config.yaml
d_model: 448
norm_place: "pre"
attn_scale: 0.125
init: "normal"
lr: 0.000642
decay_shape: "linear"
batch_tokens: 131072
z_loss: 1e-05
train_tokens: 579900000
Each number is 500 + 50 x the weight over its row's rms, rounded and kept within 0 to 999. Layers, rows and columns count from 0. Numbers have three digits each. The size before them is the row's rms in percent of the matrix's.

# layer 13 MLP up, 1792x448, rms 0.0301, rows 144-168, columns 56-111
097:537624518493501491504603479471514498532499538564473520525528503511496489534507490463478563453451458549516514474491486500560505509562568462469514442512457571629551449545
106:441466472498459524579538532576518510451340534518580451489494572432498591534483566542524516580462573501537417560519464495481464519521543493509516557518549411474550460542
104:437518487466420537417558516552437470637482427468538617532476444524529445540499525464525470592465466393493519524424434474504440523525432486524512610534558476554474410433
097:482512545450459541537518509515409500450451473534444566519480502593472485532465547482515467589479525538541510532517530481539511413499516504559447558559482463580585431477
080:603364534475455498436575476478486518489473503542490523528531464473478501470493522469563524488582568425457577551517446439600563608519495536537558606463490428526551542467
092:406434464459481514504536465539546588511570505466484523515481486470508508464512516502567445492512521480433476482508475518465479486445466532424544504436573559580540464505
077:403520348479449547453544510558522508517485493512442430535412469497432546534561516522514434519641441521424394564515533504531432439474434443496560557541496599498499513489
099:451476399442440587488569534483456421503472531545506552528456456530500463491466496466581504492469441400472440557479470457477530497486395433589494546480527441482596520456
092:451429496525469520525551585512551511535421518498480510524531531554438520422472483444439493543546573517506456495468424507617565488487493471518541489409539353540581480386
108:490518501416452449500557541494496481560531474472552454482481474568582586553500512486407516494522495416563403455493462439627512418511398506473552556538536522532504434512
083:568422378498497507486576446498396531540491437619557488502428426542461562593494510550416572483472529534568456559531523459494424479422435554497580472484557532603518503590
110:510504520514457575444516545440406441530424483516560493461417558507557497454397522584463498550459457531493439512447446512458461555469505473466479541520547404545491507465
100:507524487528504590529575552575459502561345492433551549399485532589453490481392466505492488594421497533568484494449473494519369454474481468547482535531494407468535482533
101:490544384546547594466491437455484501495495465445575560543432484511516538540423452468518498521408604481443527609442558554430514520440544427524554511501415498479543543470
104:452489508486432527510548533531494410616477409513495471495531491550400446488445604480471576560447554418496432476501492465467513472557498519502464571575468390565516491479
089:565572483487468473437405503469470552488568467498473442480589609434483555507573485499507512584487535534393511434492526525505464506522436449556477462486556560510541536478
102:572423502376439506509523491574493542472444557473479572496456522454508544508580559526437506530546567483543550534517495499486503448495493588490513490479481465603529433517
095:431449422507487452547528555494529474570482563450471506518486532533515559487490476565496606614510510496494427526519609514495562405546436490502499598483539556516509555491
104:530459578508406561394519443529468491418532501428496593553519522539458481551444552524429544476538470465430493577473495536494441498507458601562457544419467501527626410515
091:614469613361391427511528581453448465462483440525491573433506425516504510527442455579416522530460525461521495513496464481533538398505404587536466584498521425522481473517
110:474437404529418466506513539446460501504422476537493556515515457509422545552434475506542523472488540583480459510473525541487522565497490617457571517515503507502571500484
092:403549461532518466460516529522505517433488339525535479601564553498451591506452490463396528519460500498501464486559530543588545412543548465495496584513481577567474437518
110:486533547474432520493558551441476473475473500506502574563459464522488621516544463559543568494534448426538434434464417517516537488568435477593598466473584509519505444552
107:537508463454385551551511451527503395511495417460547501443471511505491547610417572517560527462545579528442482471441569497500435459515476475508543527478507399498515516501
091:526573423545560501484526521417521502533494428445465449473458477545500465508430531526572589426444521455361526510411380496623481451518430472552483553498486546498551533481
# layer 13 MLP down (transposed), 1792x448, rms 0.0207, rows 144-167, columns 56-111
101:469439429477434477498407591457567505494518563562494596481512459512418529453543529529426455506373501509585505547442490460474416548455516564539476492516572480464534513400
100:570535547565538543416499539438395388529552469529430514478552521542478517439490579459413474556501454453551536386521479505551493436516496541477439517639509576501534522544
103:546511526611512478528432455576456532544515500514492516539504524490497455499584491492475489445506462468495452430495458474460535546426490422504543456413488458574391510575
100:480610529397513519518448427507583491529467513503507465522517514429466530516550399520490426488484535544431464546480521429512413552571615475413515496486505571492525548516
075:447629539508495471537403453432538485468424523433508522439528594529552502561547515516471564476457564491460592557438548532462536489479550476488467404502462487465580463567
082:491513498477469524492501515449536517538457502560474477511588596498457504567551499502454502538500420504450476499494421383459473540513537480528402446521468402538536535542
065:530494544425514531545502511457464497538511483453529568515541489444523522528490463543538521477456507507484555507479515502523608513491489540423433468523532398474522566527
087:546501441533503539471534547472516512469461433394539563462487500470488561515556479533458516577500532529570521451472540499533439531551439592454498476569542489450480510530
084:454528467509422465480536526460532363496473513511511554533481546499421605523558569553530454495517457494549497516466488478429519524542525521457459496511463550511459530495
111:545512463527462491386486486507536539526513534546467505519438467475501421559612433551444494528498459438545494460506405478502579544455518485505469498416540549463561412517
076:453488605463520487488491444553512480521491574466541520505536600438508438490476425480540529548515485486470471500434421490570539515510527469505457515496496569373517488437
103:432548483438507465560582561588543569556444518518473530491569492548479471437417537559535517533457502433538566487546514497532512560451535500543406477547552532520445557541
104:431500472487387483455424499459540425466481544490522522518566608527586448497518529458453492442633500437576453409558546504444468523584558422527517502523532506461452491457
102:524514548512444463533541600572584512491517540509506489499548480511526449536536595509509479421627527507595550504515489539545531458512428524444470428569510499503495491489
117:439439481563440559541491528486425519545562439497566497498435488497453486495618545462526471459559511456471555402536509480476483517452459453557505501504525474503530555575
081:487532507535519536547564501603425521485539527488527523479475527531570481494526514529494531561488537492576402473511441475515541519472521505536439449478460474543488489469
093:371531634542443443507499587551446494484549485474423517506503372593555560525529494464516442503431515500410496500508529577484425526470456551544456492511415438487450488542
080:533497537526593495528529560427520555463508397466491542518483406489529527407406403553459502431511549613524442490464399479521510480509479502485554437632469440444498464567
100:486528555485444506523497415415522538416517468504478560536448563524556546462574543553535433516520500543507430521453419491494460499516472475544528514450459561428517434536
089:483437515515566608534476518437512537440569565519502404480535480571530462463465611498583486537575422544531599436468462538575434545452428432530610418543458469527582520555
118:486532516490558488490502457521515446473425477431518569455529562502505606480462464498512513583444440447443471539441414481510502438387535498547509546528572450574501504486
097:542481541430513517554525417499477488570587620496433487429486422516443467575545536472602509495562491505533470488427474456480476517379488487465530443572422436416504518506
122:484544517446473609549544567497474502525396441534538430424476392461485448460463435479474451468455585539486525468492573501544574545462458512640504523493498477574499532558
109:475574494441459533499508421496535552428545507405457427457479444549543510525452478518500571503576563470474418471469454543486446426577554531548537481486513528509487506447